From a checkpoint of a small transformer trained on Wikipedia.
Size: 16 layers, 6 heads of 32 (2 for keys and values), MLP 384 SwiGLU, vocabulary 1666, 5.47M parameters.
Architecture: rotary positions, biases on query, key and value, tied embeddings.
Each number is 200 + 40 x the weight over its row's rms, rounded and kept within 0 to 999. Layers, rows and columns count from 0. The size before them is the row's rms in percent of the matrix's.

# down: layer 3 MLP down (transposed), 384x192, rms 0.175, rows 229-263, columns 128-191
# gate: layer 3 MLP gate, 384x192, rms 0.126, rows 230-264, columns 128-191
# up: layer 3 MLP up, 384x192, rms 0.127, rows 230-264, columns 128-191
down229,099,193,197,249,181,174,249,231,211,209,150,177,249,196,143,157,211,194,117,198,212,170,157,228,219,211,142,234,248,253,234,244,176,193,202,193,253,233,215,213,220,179,169,181,244,190,179,191,186,248,216,177,208,134,285,214,204,239,253,235,214,241,139,147,246
gate230,093,280,255,199,172,177,271,253,188,229,130,207,183,118,180,199,219,233,188,190,197,193,244,119,208,219,273,142,196,228,178,224,160,267,242,189,225,135,199,235,152,202,227,186,138,221,299,241,200,168,279,163,230,180,194,85,185,189,207,260,238,208,271,253,283
up230,089,187,160,204,199,202,218,213,159,197,181,225,175,219,238,166,143,183,194,200,190,241,188,218,156,254,79,164,236,67,242,197,221,156,224,173,197,223,233,168,149,213,206,220,202,183,105,125,213,162,154,134,234,227,182,229,142,233,194,229,236,299,204,270,275
down230,098,169,202,234,135,177,205,235,225,247,275,200,289,160,198,242,237,273,233,183,147,229,170,251,224,157,176,228,126,188,187,126,222,104,214,145,178,195,204,158,231,218,189,224,141,153,185,169,203,189,216,226,173,227,186,127,300,188,188,112,120,166,288,120,207
gate231,101,133,268,201,217,111,129,126,284,186,178,165,231,246,244,187,261,147,230,162,142,181,294,126,224,181,215,160,220,216,205,222,152,271,253,167,209,205,166,177,219,226,185,185,167,193,205,190,94,229,166,214,208,213,303,216,166,199,217,260,198,185,152,193,133
up231,099,234,261,236,193,219,149,236,160,240,187,191,195,174,223,247,189,173,214,211,166,208,223,206,157,220,193,137,295,198,218,255,184,182,185,273,180,121,134,146,231,261,141,215,221,207,230,182,160,190,135,146,192,220,195,210,201,152,247,217,214,275,242,204,236
down231,099,212,205,186,182,199,205,300,251,179,210,268,217,213,210,164,201,199,276,174,187,161,202,280,159,293,176,212,178,219,180,249,190,216,289,252,144,117,209,234,232,262,163,178,155,199,243,163,191,191,148,253,200,207,209,211,201,152,178,192,120,193,133,232,157
gate232,096,201,167,205,204,269,240,163,218,194,291,254,87,181,233,215,217,178,165,198,160,203,140,238,222,212,217,193,206,207,181,224,110,218,200,277,172,244,154,232,180,222,166,217,166,145,209,217,184,207,212,169,155,228,182,237,137,191,265,278,232,213,169,154,215
up232,099,219,174,276,212,118,160,193,204,219,121,172,230,209,151,143,166,224,216,229,229,195,199,184,262,167,134,258,275,196,260,178,216,143,210,216,222,236,149,157,305,217,195,216,169,217,184,232,178,245,238,150,220,230,186,225,230,185,144,177,160,203,273,288,182
down232,094,193,131,251,187,152,207,160,150,148,237,198,116,182,267,196,246,204,239,224,253,290,222,165,196,142,211,191,203,262,196,263,226,188,201,129,126,162,202,212,180,255,218,207,124,79,217,174,155,184,146,247,276,262,135,203,205,223,217,154,198,146,181,197,137
gate233,103,215,231,206,254,184,247,133,222,252,185,190,193,247,205,254,209,232,112,170,226,253,79,251,165,129,222,148,247,241,177,152,252,192,170,198,251,187,259,171,191,265,160,182,197,207,210,213,180,257,261,254,182,236,183,152,228,141,168,239,204,210,240,244,173
up233,106,144,181,156,150,211,163,217,196,182,155,190,173,240,175,200,143,221,126,169,142,237,187,242,248,182,140,171,212,160,212,239,188,219,206,192,215,229,179,214,206,233,237,190,266,160,211,212,217,184,133,146,174,201,206,273,165,231,214,231,163,263,141,238,215
down233,101,240,149,231,208,222,169,242,194,228,244,201,179,191,256,211,135,182,218,165,130,261,140,197,232,216,279,242,228,266,224,170,244,208,199,214,197,188,137,147,132,175,191,205,197,174,249,204,183,176,171,267,187,192,163,230,261,263,210,218,263,182,228,220,217
gate234,103,204,194,184,134,166,168,232,275,216,199,281,194,235,203,256,272,249,247,199,244,256,195,175,171,150,179,194,226,184,213,217,208,242,161,226,252,180,191,185,154,196,245,189,168,192,186,164,169,247,213,182,177,221,227,229,241,182,179,215,238,158,109,162,189
up234,110,233,218,200,234,237,275,232,184,231,91,263,195,223,186,231,222,259,155,209,173,197,218,218,275,148,185,226,273,149,164,159,279,261,106,169,248,254,259,217,151,232,210,240,181,231,254,172,190,222,237,249,197,176,188,236,206,291,213,176,87,205,304,187,172
down234,106,198,236,251,222,244,244,244,109,192,198,227,248,230,263,240,156,180,176,226,174,139,176,210,227,266,174,215,121,158,215,195,125,206,267,190,105,279,206,247,201,200,177,207,150,246,206,204,143,266,158,213,141,191,221,155,166,220,172,187,201,145,188,157,156
gate235,100,226,252,100,189,150,158,283,237,176,212,173,175,234,249,152,209,171,245,197,243,176,204,170,183,196,179,199,242,186,183,201,138,182,193,222,205,210,230,150,220,150,196,180,215,110,131,160,148,126,264,153,260,267,226,157,258,203,221,203,164,150,274,165,162
up235,102,261,169,180,160,193,235,84,223,290,180,192,306,307,149,198,158,163,231,184,157,141,182,201,233,189,218,168,256,213,198,117,189,213,240,195,145,179,145,235,218,205,141,229,194,255,211,178,229,160,167,163,156,142,167,238,149,236,148,164,243,191,251,311,194
down235,100,209,215,123,219,133,198,223,144,114,188,216,209,197,194,153,140,296,256,172,201,132,227,193,217,164,144,232,244,248,163,190,146,178,207,244,137,244,179,221,216,175,212,157,152,171,199,181,177,271,212,122,198,231,198,211,216,177,184,156,228,97,160,188,226
gate236,100,236,206,238,137,244,265,183,165,194,238,213,291,218,159,138,274,222,210,238,177,137,206,228,264,225,214,157,191,222,273,156,164,163,128,261,191,218,176,153,191,180,206,199,157,178,199,258,176,159,308,135,217,218,281,184,189,249,215,218,164,232,142,211,231
up236,098,129,212,123,245,150,195,154,214,166,194,249,239,202,221,225,117,259,225,192,223,214,260,222,232,254,248,135,203,158,196,220,293,223,214,189,238,146,164,193,248,261,184,230,200,185,234,192,184,186,111,184,168,208,203,225,197,150,140,206,224,182,177,220,200
down236,097,224,190,226,209,174,191,171,144,229,158,156,154,224,198,258,138,195,208,201,128,222,190,224,197,195,195,222,182,200,206,207,271,179,185,169,231,251,130,198,235,235,172,178,249,209,233,198,233,188,173,165,179,247,218,147,227,291,115,226,189,221,139,135,226
gate237,106,164,308,256,179,192,176,239,170,219,250,200,262,204,198,206,181,148,179,238,178,136,246,204,201,169,206,247,175,222,173,168,186,226,206,273,131,141,169,232,215,164,163,200,257,173,171,160,209,164,226,198,176,163,244,201,211,287,253,257,156,195,203,170,96
up237,104,229,219,178,253,206,219,137,161,242,164,224,104,189,156,219,196,202,200,190,297,175,190,257,206,114,182,225,184,181,133,186,211,209,195,195,205,236,237,140,256,280,189,160,198,186,239,170,224,231,212,193,175,275,173,79,151,239,222,160,250,207,218,218,171
down237,107,215,212,205,153,139,184,217,193,202,172,196,227,138,196,301,212,186,189,209,243,194,213,228,69,174,139,179,260,199,201,106,233,219,157,193,145,142,166,262,179,143,108,188,199,222,223,199,171,243,212,147,189,179,183,160,262,215,226,217,235,231,221,212,183
gate238,107,245,160,181,216,194,179,168,114,251,197,174,182,258,200,133,230,107,145,184,168,135,199,186,215,198,232,236,254,251,125,151,185,171,184,203,185,243,251,307,174,203,94,205,201,191,231,234,217,244,161,166,217,200,142,202,155,232,193,236,185,189,221,169,115
up238,098,244,215,202,177,225,264,227,197,187,195,202,199,202,223,168,242,225,141,215,223,159,140,199,244,235,185,159,233,233,100,185,128,243,194,186,242,325,138,199,232,229,266,179,177,226,170,185,165,203,203,209,183,211,148,236,190,170,249,270,233,168,169,139,233
down238,102,151,160,230,202,182,193,197,143,290,226,156,166,169,215,181,199,251,272,216,127,242,231,173,142,248,161,210,191,174,265,194,116,174,218,146,86,225,248,228,202,210,229,183,218,163,189,170,104,207,236,212,161,224,191,213,199,148,207,237,246,166,198,222,212
gate239,097,209,192,231,248,141,161,225,163,149,263,184,179,182,159,180,234,243,241,169,212,227,323,198,230,183,188,242,190,191,279,237,172,225,197,221,266,217,195,255,182,207,132,195,113,283,234,196,205,240,257,217,153,236,202,168,204,191,82,203,214,202,244,248,137
up239,097,209,212,248,228,114,169,214,163,160,192,271,227,226,213,185,200,180,195,207,168,266,172,210,191,232,223,253,181,141,209,178,138,217,209,252,211,242,197,190,243,282,232,121,237,184,217,224,254,144,205,184,211,234,244,185,150,222,172,194,137,188,204,208,164
down239,097,188,226,127,223,226,220,176,202,172,194,134,247,137,176,196,228,169,205,189,221,169,155,128,219,179,199,220,162,201,259,178,179,226,251,234,131,269,188,209,263,197,166,269,221,221,164,195,226,171,219,197,153,147,210,184,207,264,182,270,169,211,209,232,194
gate240,104,151,228,209,198,211,212,205,272,236,215,203,189,167,133,125,149,187,211,202,182,158,170,107,268,207,144,283,232,283,253,125,128,250,193,240,164,102,129,216,170,203,248,195,151,219,225,188,186,290,243,208,192,253,203,215,207,183,199,222,200,252,162,212,270
up240,104,214,235,207,138,217,153,198,180,228,182,226,256,306,166,150,171,225,209,245,147,293,127,186,245,200,180,177,199,174,243,154,202,156,192,157,202,197,175,243,215,161,245,137,201,171,256,193,218,263,267,204,205,195,221,294,262,209,184,213,191,249,243,269,265
down240,108,245,115,199,144,183,147,250,161,229,192,168,161,227,152,208,206,222,169,163,165,150,207,260,269,206,272,226,255,178,185,203,202,148,142,164,254,242,217,103,161,260,227,101,252,168,157,188,164,127,194,200,233,211,137,205,249,122,213,149,173,218,239,214,158
gate241,092,232,269,198,159,215,247,213,209,159,218,228,224,167,237,246,196,263,296,284,174,162,171,177,265,195,168,211,217,234,173,175,194,274,238,214,151,151,327,125,163,211,184,193,202,118,196,198,203,245,215,219,177,238,196,193,234,185,185,158,121,248,168,235,253
up241,096,225,149,228,187,272,145,242,294,207,195,210,185,221,276,151,218,236,182,171,198,139,268,199,192,206,124,243,210,186,233,169,175,149,217,187,154,186,182,200,173,193,210,274,211,212,230,177,197,145,184,145,137,236,169,257,160,202,250,232,232,201,199,234,122
down241,093,173,191,296,255,180,258,171,166,183,147,220,237,232,159,212,87,253,156,228,211,278,172,170,224,165,225,191,172,181,159,233,176,196,176,232,192,171,293,187,225,208,224,240,248,147,160,161,255,223,244,211,144,187,180,181,174,183,133,197,151,187,160,195,212
gate242,099,223,205,227,195,161,217,211,227,234,202,211,152,253,220,160,177,214,226,153,164,192,235,228,212,243,207,196,187,182,213,234,252,270,193,172,147,260,186,111,193,256,176,121,154,146,237,227,175,232,145,197,194,297,175,223,196,293,222,305,276,236,144,177,235
up242,104,205,139,195,162,202,170,135,225,175,208,154,207,166,238,223,244,258,184,208,177,185,229,285,228,248,210,173,240,216,109,162,125,193,193,205,204,204,181,158,237,192,185,156,206,198,249,149,153,164,239,194,194,192,156,238,154,223,219,153,217,165,269,177,206
down242,104,245,195,185,245,180,260,158,221,220,232,214,172,249,187,233,192,195,128,201,224,183,203,216,206,148,202,241,181,112,207,242,279,203,148,254,179,131,202,259,254,166,164,209,220,167,210,155,159,201,245,177,171,173,221,226,168,222,235,135,172,166,192,216,130
gate243,098,218,269,219,207,255,169,222,144,239,195,235,211,249,247,217,204,201,236,207,138,239,215,258,240,210,124,206,152,250,246,157,191,126,172,192,124,164,138,203,206,194,264,210,212,233,161,216,156,223,182,224,237,209,213,214,243,233,143,187,139,239,196,221,207
up243,098,164,245,212,199,247,238,249,194,201,194,156,144,200,227,157,252,266,244,237,215,222,190,278,170,290,193,230,227,201,167,211,194,195,176,172,162,235,251,113,246,149,258,178,122,199,235,243,172,239,218,287,234,240,185,220,192,196,254,198,218,187,230,193,227
down243,099,195,153,222,235,240,114,215,232,201,152,152,242,174,174,170,203,219,201,209,213,175,145,147,192,211,195,207,201,242,219,237,161,127,192,226,224,159,213,176,146,128,188,191,178,164,207,236,174,266,192,128,209,148,239,198,241,174,187,263,235,255,270,217,206
gate244,098,130,183,229,142,210,194,208,181,202,219,232,232,248,155,151,245,178,214,194,197,187,211,230,266,177,252,154,172,183,219,223,165,166,83,206,245,218,218,268,157,188,232,222,212,229,219,239,150,245,181,243,161,169,185,210,128,196,245,247,299,208,222,191,174
up244,099,132,142,212,165,245,299,187,200,157,191,193,211,234,194,145,225,181,146,204,230,161,226,174,245,198,181,108,146,261,248,129,230,208,132,231,192,146,204,138,275,194,228,225,196,215,209,235,160,212,160,265,182,251,142,222,283,166,110,224,140,141,217,198,148
down244,095,215,207,243,174,149,174,178,155,203,133,185,142,193,211,222,248,174,188,232,219,197,119,195,229,221,275,150,203,224,156,130,150,151,165,195,232,256,221,245,328,206,180,170,171,253,180,157,152,228,162,206,97,202,178,183,199,234,197,218,187,176,197,155,228
gate245,098,225,148,139,155,174,185,152,172,158,152,204,209,212,209,259,287,152,177,202,155,181,211,232,205,244,223,195,266,192,166,214,270,225,231,162,193,204,183,176,213,239,190,220,196,282,132,248,129,164,235,181,194,242,170,205,216,151,171,235,209,148,207,178,210
up245,099,221,162,284,232,145,199,331,172,196,197,137,178,188,199,178,234,141,193,210,243,192,218,191,182,210,220,206,140,221,243,199,251,210,270,176,180,218,233,236,224,213,198,160,215,167,168,265,208,200,228,139,274,254,221,260,213,234,178,269,99,207,153,249,158
down245,100,191,171,296,211,154,156,182,123,191,241,172,236,190,211,167,184,157,253,217,196,204,194,216,248,164,192,244,183,214,205,181,182,215,160,238,149,163,248,310,135,150,291,184,273,146,221,226,206,257,232,205,117,154,239,186,235,208,188,235,222,236,211,235,183
gate246,100,275,141,134,247,246,216,231,235,128,242,242,165,205,228,213,198,170,249,210,243,209,181,232,236,208,171,249,206,177,117,258,205,286,230,241,162,135,252,172,231,127,185,160,196,148,226,266,220,162,213,101,202,180,156,226,151,230,215,215,208,260,186,137,135
up246,097,181,185,223,213,224,292,169,195,246,263,216,218,236,209,265,163,188,235,231,191,184,180,191,192,201,121,215,233,249,155,229,245,268,186,176,141,207,200,248,169,143,138,268,181,195,192,207,199,217,291,172,196,189,248,174,235,207,195,243,159,211,194,185,184
down246,100,206,185,142,209,200,139,201,161,200,184,225,240,257,157,118,225,172,203,146,285,180,227,194,147,169,134,199,250,244,199,293,166,149,193,218,213,187,122,223,145,199,187,151,167,190,233,194,259,194,245,186,192,204,216,224,200,197,60,197,179,225,244,90,180
gate247,099,174,187,258,252,213,200,162,221,148,178,202,192,234,199,235,221,250,211,272,204,162,261,176,198,198,238,229,184,240,196,204,239,186,231,251,209,248,210,217,205,233,213,168,242,156,224,162,145,230,269,167,167,180,245,123,249,185,155,258,202,244,178,160,200
up247,098,170,208,169,182,187,217,232,180,246,205,227,173,193,190,207,168,193,260,255,190,208,223,170,226,185,251,187,277,153,171,276,199,143,177,197,206,208,214,144,97,200,205,167,270,235,175,259,234,154,194,200,149,152,175,150,210,143,228,203,284,159,233,216,155
down247,098,207,207,222,126,191,198,188,257,188,207,198,188,216,198,249,175,241,235,209,201,191,197,251,212,204,241,219,138,172,218,235,223,141,206,170,303,236,199,236,228,309,228,230,242,195,158,218,194,135,174,153,170,193,149,179,233,213,180,180,238,189,202,268,223
gate248,099,197,209,205,193,229,208,225,134,211,184,143,211,237,171,210,230,311,182,192,222,120,129,138,217,145,180,201,165,200,261,243,206,190,150,191,122,204,195,184,225,131,184,243,224,164,236,271,148,220,185,182,253,181,247,214,188,251,205,184,166,200,187,226,254
up248,101,206,229,220,174,235,235,220,248,241,233,168,145,142,121,171,210,221,133,284,279,188,181,271,154,188,205,238,151,188,245,195,165,253,157,173,245,163,174,239,153,188,227,189,191,221,232,209,157,219,182,192,219,172,178,192,214,231,213,138,151,241,198,175,227
down248,104,208,174,234,166,236,170,174,242,169,163,312,192,137,179,166,208,193,220,306,206,216,207,199,273,234,288,260,145,266,201,185,193,245,206,267,181,173,203,213,144,173,167,222,156,277,181,183,267,111,212,171,272,174,171,157,262,178,202,140,175,186,218,176,70
gate249,099,180,143,234,185,184,231,180,247,200,245,105,196,222,220,168,207,247,233,180,229,147,178,248,222,215,155,171,246,214,230,240,204,218,164,235,167,244,245,150,136,223,228,218,169,218,225,183,182,265,177,160,285,193,205,205,188,183,264,191,223,168,133,217,170
up249,101,258,188,163,192,179,141,296,215,139,212,124,232,255,188,132,172,158,202,183,142,226,178,134,185,214,232,224,171,234,206,217,240,231,195,137,169,169,241,278,132,240,182,157,189,177,219,217,237,295,164,234,165,213,128,223,158,245,161,165,189,186,237,125,190
down249,103,188,167,168,131,190,166,165,146,240,229,204,241,246,229,196,149,228,208,187,235,222,193,248,243,217,201,251,260,251,176,158,243,249,208,138,193,137,256,226,194,150,155,211,192,228,111,188,204,198,199,206,242,238,216,186,170,181,224,192,91,181,176,229,126
gate250,097,259,113,199,221,164,221,191,153,239,273,145,171,201,126,203,237,212,178,161,193,223,153,255,185,221,173,239,158,205,192,235,223,167,190,158,226,182,143,205,173,150,231,252,182,164,152,149,237,249,183,166,223,232,107,202,159,152,267,225,187,240,251,217,184
up250,101,207,130,236,183,215,185,216,191,122,278,242,185,262,240,174,205,195,178,193,140,218,274,204,236,166,251,264,182,175,209,196,228,135,189,208,227,203,225,225,169,170,227,189,194,222,249,156,218,177,163,173,220,199,208,249,187,249,213,178,166,144,252,239,220
down250,103,292,218,130,152,265,173,191,197,200,242,179,139,232,202,154,176,160,176,272,172,250,273,163,257,193,238,213,232,150,151,195,231,204,239,211,178,184,281,231,154,257,161,232,209,122,241,283,195,174,172,264,141,182,186,182,252,150,213,170,202,170,292,155,178
gate251,093,193,211,131,302,158,228,220,252,216,279,206,232,180,230,204,195,148,186,201,195,157,225,278,181,203,176,163,233,216,155,234,144,208,219,148,150,220,210,167,177,196,159,170,194,121,175,150,224,190,234,144,255,209,266,231,206,147,228,309,194,224,198,192,205
up251,095,159,127,166,227,132,161,177,163,229,255,241,222,220,167,184,254,190,242,233,193,240,178,268,195,199,219,169,202,196,122,160,226,170,246,166,193,322,217,192,188,220,136,238,205,227,179,197,200,181,236,194,186,240,191,186,205,208,161,266,242,202,196,168,239
down251,096,189,204,202,246,94,243,155,175,189,218,192,240,189,236,249,155,241,168,246,258,218,224,216,118,192,200,197,116,155,225,179,198,147,198,245,122,198,202,215,172,204,221,109,271,207,208,210,228,214,246,298,136,198,103,231,259,260,236,231,143,212,154,156,264
gate252,105,217,229,193,219,184,161,271,159,229,298,240,158,194,207,202,232,178,234,227,151,213,188,224,222,205,189,245,172,184,251,177,196,180,201,195,167,234,167,237,219,160,245,81,210,239,197,162,258,209,218,216,219,235,225,205,236,247,157,155,212,190,211,213,240
up252,100,186,161,261,221,200,191,188,157,227,195,195,257,245,185,151,182,182,234,204,310,213,200,200,172,173,303,111,178,172,136,196,247,210,175,203,261,212,204,228,139,224,172,285,209,160,216,247,154,222,208,138,135,200,176,206,248,144,171,232,259,269,166,256,123
down252,099,191,161,207,255,285,191,215,291,93,232,164,209,272,161,235,250,164,277,167,108,178,221,213,138,173,176,211,202,244,178,143,205,206,256,222,234,219,191,129,226,155,163,199,200,252,170,217,208,263,194,170,167,233,236,141,278,235,242,277,176,210,183,216,201
gate253,105,219,222,167,146,180,194,248,246,233,165,163,223,261,203,166,146,149,127,228,189,219,197,163,246,148,184,213,200,223,274,146,246,178,214,244,206,249,149,275,186,230,204,180,149,156,151,163,192,206,196,228,285,204,226,193,190,205,175,199,243,250,184,182,255
up253,103,183,185,178,198,216,171,162,223,228,138,240,242,181,263,264,184,178,153,192,245,170,78,138,154,183,236,154,252,134,195,247,192,279,142,207,222,201,202,254,270,148,270,167,276,230,188,170,216,210,213,211,192,180,113,198,176,211,232,188,196,244,228,196,216
down253,102,210,172,241,239,211,198,250,198,193,188,199,146,157,282,231,173,232,206,171,194,128,136,201,182,203,231,174,256,216,193,263,175,182,202,257,227,243,225,190,161,173,193,224,173,246,256,260,203,205,168,279,182,230,281,209,136,200,212,200,230,255,275,185,196
gate254,103,175,188,253,167,147,205,107,148,204,226,209,206,188,155,259,214,192,160,234,295,270,218,252,211,172,146,209,206,268,279,134,214,208,192,153,241,238,185,182,215,151,153,162,223,279,219,144,172,179,115,241,144,188,135,227,147,236,174,145,174,181,222,157,227
up254,102,189,172,255,166,141,214,180,232,227,184,273,145,133,185,202,237,197,194,222,218,172,208,206,260,269,218,172,211,194,180,262,122,171,175,252,186,156,159,167,221,343,193,283,207,255,183,207,223,241,163,165,173,152,156,206,120,200,172,181,151,193,137,212,154
down254,103,186,215,209,249,217,188,181,228,221,226,261,201,255,237,179,228,250,242,182,171,302,185,185,134,230,232,289,171,171,262,132,154,230,192,199,200,292,225,195,291,125,182,144,293,142,175,189,251,208,189,187,219,264,215,176,187,211,136,168,243,225,268,160,152
gate255,091,165,217,251,170,259,216,212,205,178,149,209,240,171,156,232,198,276,222,201,245,218,125,82,206,174,184,205,270,230,226,232,201,164,141,149,227,194,209,140,244,266,277,176,219,176,189,165,198,185,219,216,190,254,225,221,222,131,179,171,167,177,184,162,232
up255,094,198,251,129,162,131,181,233,215,186,198,205,159,155,260,212,206,160,206,149,156,178,184,190,224,135,171,252,205,185,169,286,153,169,213,262,268,204,109,278,165,248,208,177,153,185,242,164,163,178,236,247,181,233,168,132,182,211,249,203,224,250,229,136,211
down255,095,245,166,229,218,90,260,214,222,267,264,206,198,209,183,237,157,221,247,234,128,195,186,175,134,192,175,211,229,197,268,262,166,171,156,262,126,206,187,168,245,176,242,280,212,253,242,216,227,218,220,263,228,222,268,221,168,130,203,177,205,253,171,161,190
gate256,096,175,205,197,213,293,197,167,243,257,220,202,223,171,148,214,143,214,210,198,259,160,191,170,207,169,143,190,171,181,197,241,115,250,237,231,206,129,116,188,228,190,235,258,212,184,229,168,221,135,189,242,200,152,212,172,202,161,201,155,163,171,207,210,287
up256,098,187,228,223,132,218,224,226,109,162,217,188,148,184,284,255,161,189,152,151,246,172,156,202,236,218,159,192,220,123,190,144,255,141,152,212,145,194,153,203,215,205,103,260,166,209,187,246,114,173,262,222,193,210,220,228,181,243,286,219,242,267,248,152,180
down256,097,104,235,244,161,197,195,165,123,158,157,189,212,221,244,122,237,156,248,156,169,205,179,233,164,137,247,163,210,168,182,183,247,175,188,167,172,199,210,182,251,213,213,236,182,230,193,140,166,198,211,170,153,208,164,177,184,196,199,123,202,153,236,272,151
gate257,107,199,175,134,258,298,177,194,210,214,264,210,215,230,202,225,159,160,179,197,210,273,233,261,321,200,183,194,229,147,193,217,205,216,285,206,138,285,207,190,138,207,202,260,188,178,184,229,199,227,191,181,169,200,245,178,287,242,265,207,218,175,207,220,182
up257,104,187,200,249,180,199,217,238,126,201,166,211,172,197,203,214,285,216,192,168,197,208,112,135,177,207,151,296,198,218,221,243,256,226,110,124,192,165,269,169,263,221,171,82,287,298,252,267,170,193,194,216,193,237,163,190,248,184,192,185,147,270,179,252,256
down257,106,127,130,165,251,167,170,113,198,209,241,207,153,161,176,187,252,178,245,227,215,200,115,221,263,219,182,158,261,214,279,92,214,214,145,205,175,179,212,150,189,208,229,172,208,216,182,207,132,141,192,259,178,131,168,214,174,126,246,182,209,228,214,210,203
gate258,103,213,169,282,193,268,248,229,175,185,224,215,168,213,274,208,192,150,184,220,156,189,286,234,221,146,239,154,165,230,188,222,165,216,241,195,177,188,194,210,232,206,238,188,141,187,232,186,292,195,186,252,202,176,237,155,233,238,239,259,121,115,164,118,224
up258,100,225,252,136,239,251,192,204,135,161,131,176,138,249,132,284,220,205,116,146,185,242,130,135,223,235,214,203,184,153,138,251,221,144,157,225,233,146,158,183,169,224,204,173,145,221,235,210,233,265,170,200,264,204,183,255,217,156,220,211,221,224,247,214,191
down258,101,240,200,162,117,181,193,178,210,151,188,142,150,211,146,176,229,258,217,152,194,233,155,168,186,111,160,228,297,179,229,177,227,215,129,223,131,209,276,203,279,214,179,204,258,197,223,206,199,213,161,179,195,228,221,169,238,159,125,194,204,209,169,184,179
gate259,101,154,203,249,167,169,155,199,230,258,156,235,164,251,201,167,168,230,186,175,214,160,199,190,249,229,223,181,211,191,178,192,232,173,167,291,200,262,263,264,181,207,192,184,186,167,206,196,183,274,188,169,175,179,248,197,205,169,155,239,189,134,201,201,188
up259,098,199,146,210,177,190,210,265,246,180,196,250,274,236,219,205,271,223,193,204,187,160,247,270,218,168,176,213,172,164,173,176,161,264,232,183,185,172,222,136,162,291,183,227,305,121,174,192,253,216,185,218,149,182,163,248,165,226,174,202,166,315,160,179,224
down259,101,144,128,210,184,228,241,142,277,233,232,251,178,198,240,138,123,163,175,246,209,220,141,206,225,304,218,293,142,219,201,206,201,179,217,223,204,231,172,216,233,143,232,247,286,218,261,209,188,176,173,167,239,259,171,120,187,247,132,189,269,135,205,272,170
gate260,094,191,193,208,232,258,185,226,271,210,141,223,204,184,179,226,203,203,119,215,208,239,249,228,198,118,121,230,188,186,215,213,232,153,235,150,152,198,173,175,250,174,194,179,148,219,205,166,216,195,268,178,150,140,188,174,247,182,196,211,190,249,185,196,165
up260,096,289,216,231,204,116,172,215,170,159,179,218,260,275,223,183,210,206,228,229,187,120,176,239,171,266,284,131,169,184,203,240,188,253,200,243,163,257,177,231,193,164,157,262,203,223,182,264,137,224,239,223,210,183,261,199,159,188,292,196,168,167,183,267,210
down260,096,234,255,160,239,222,210,158,251,193,189,217,252,239,237,109,220,222,247,178,227,208,130,295,171,156,221,154,150,202,202,199,183,237,162,254,179,232,233,252,184,220,173,216,281,140,249,200,281,207,115,232,232,223,181,209,159,202,138,179,163,246,240,191,234
gate261,098,240,150,248,129,282,191,165,163,125,187,205,260,221,200,212,186,209,198,174,221,206,237,239,186,179,102,147,228,235,236,266,247,168,171,185,216,215,185,250,182,208,181,185,180,224,186,249,227,207,136,252,252,187,215,227,154,222,215,184,184,204,286,202,192
up261,100,193,155,212,108,164,172,170,196,232,212,251,150,119,174,169,240,156,191,258,188,230,138,174,241,247,229,234,260,197,261,154,146,234,207,289,172,245,280,181,230,238,311,240,187,159,140,159,255,238,237,141,218,158,162,214,183,180,199,196,234,195,248,160,203
down261,103,186,225,231,209,165,202,173,169,245,278,188,197,160,146,130,109,179,250,220,212,225,272,177,217,224,259,220,207,177,230,175,192,291,167,197,205,202,202,190,234,203,181,223,163,163,165,215,168,222,204,230,198,244,189,196,164,167,218,179,261,156,195,214,129
gate262,101,148,191,274,206,278,210,291,183,160,244,153,241,251,228,166,157,176,200,179,285,190,191,230,267,223,230,161,174,199,198,118,168,157,240,243,201,230,228,154,169,210,274,238,229,171,230,143,181,154,216,195,157,207,204,169,253,177,145,226,238,154,115,173,231
up262,101,188,167,250,205,145,223,170,204,177,298,216,247,192,176,254,219,231,241,204,203,201,271,207,224,196,283,155,294,302,148,232,221,176,243,165,181,228,250,242,157,187,231,200,144,192,175,107,229,221,275,202,207,223,231,185,293,259,211,180,180,154,207,248,234
down262,102,211,199,206,241,222,188,228,212,222,279,155,223,246,255,242,205,197,145,205,188,186,192,230,206,246,210,224,264,164,213,244,265,143,203,210,156,272,265,171,184,201,180,213,253,193,228,263,256,174,172,140,201,208,194,217,194,166,139,177,97,103,160,256,241
gate263,098,166,192,138,194,202,152,208,193,158,180,265,122,160,189,242,250,234,173,193,215,206,163,204,265,153,178,176,149,166,170,153,179,177,202,247,264,291,261,223,230,182,169,162,220,180,231,112,201,278,168,224,158,239,212,148,195,245,220,201,273,202,174,215,140
up263,103,198,157,115,239,179,157,151,164,195,202,260,153,203,157,229,173,174,192,192,249,231,175,195,184,181,191,173,212,132,157,255,201,220,164,177,213,175,171,179,206,230,184,174,247,259,161,202,278,134,122,195,156,145,202,155,147,197,255,169,236,246,151,182,193
down263,102,123,270,138,171,168,151,228,242,215,216,223,178,160,159,213,210,187,236,177,179,237,188,100,209,196,192,143,156,220,210,161,212,172,198,209,105,195,230,225,232,271,123,252,177,153,241,213,217,219,173,208,205,193,216,229,160,213,186,161,249,145,216,218,209
gate264,101,160,206,202,210,175,218,188,207,201,196,200,274,196,124,179,107,179,121,155,149,181,263,202,209,278,185,247,182,220,207,104,218,180,214,237,198,213,183,150,130,133,212,172,189,172,196,159,259,162,251,276,195,221,233,143,166,148,217,229,271,229,210,150,188
up264,101,133,255,162,254,173,155,186,212,198,180,164,214,174,265,160,238,206,227,196,310,159,194,108,270,154,196,175,170,155,214,171,211,251,184,267,247,254,238,212,185,286,120,228,199,192,163,143,244,201,230,215,186,202,262,138,227,159,209,167,202,238,268,227,177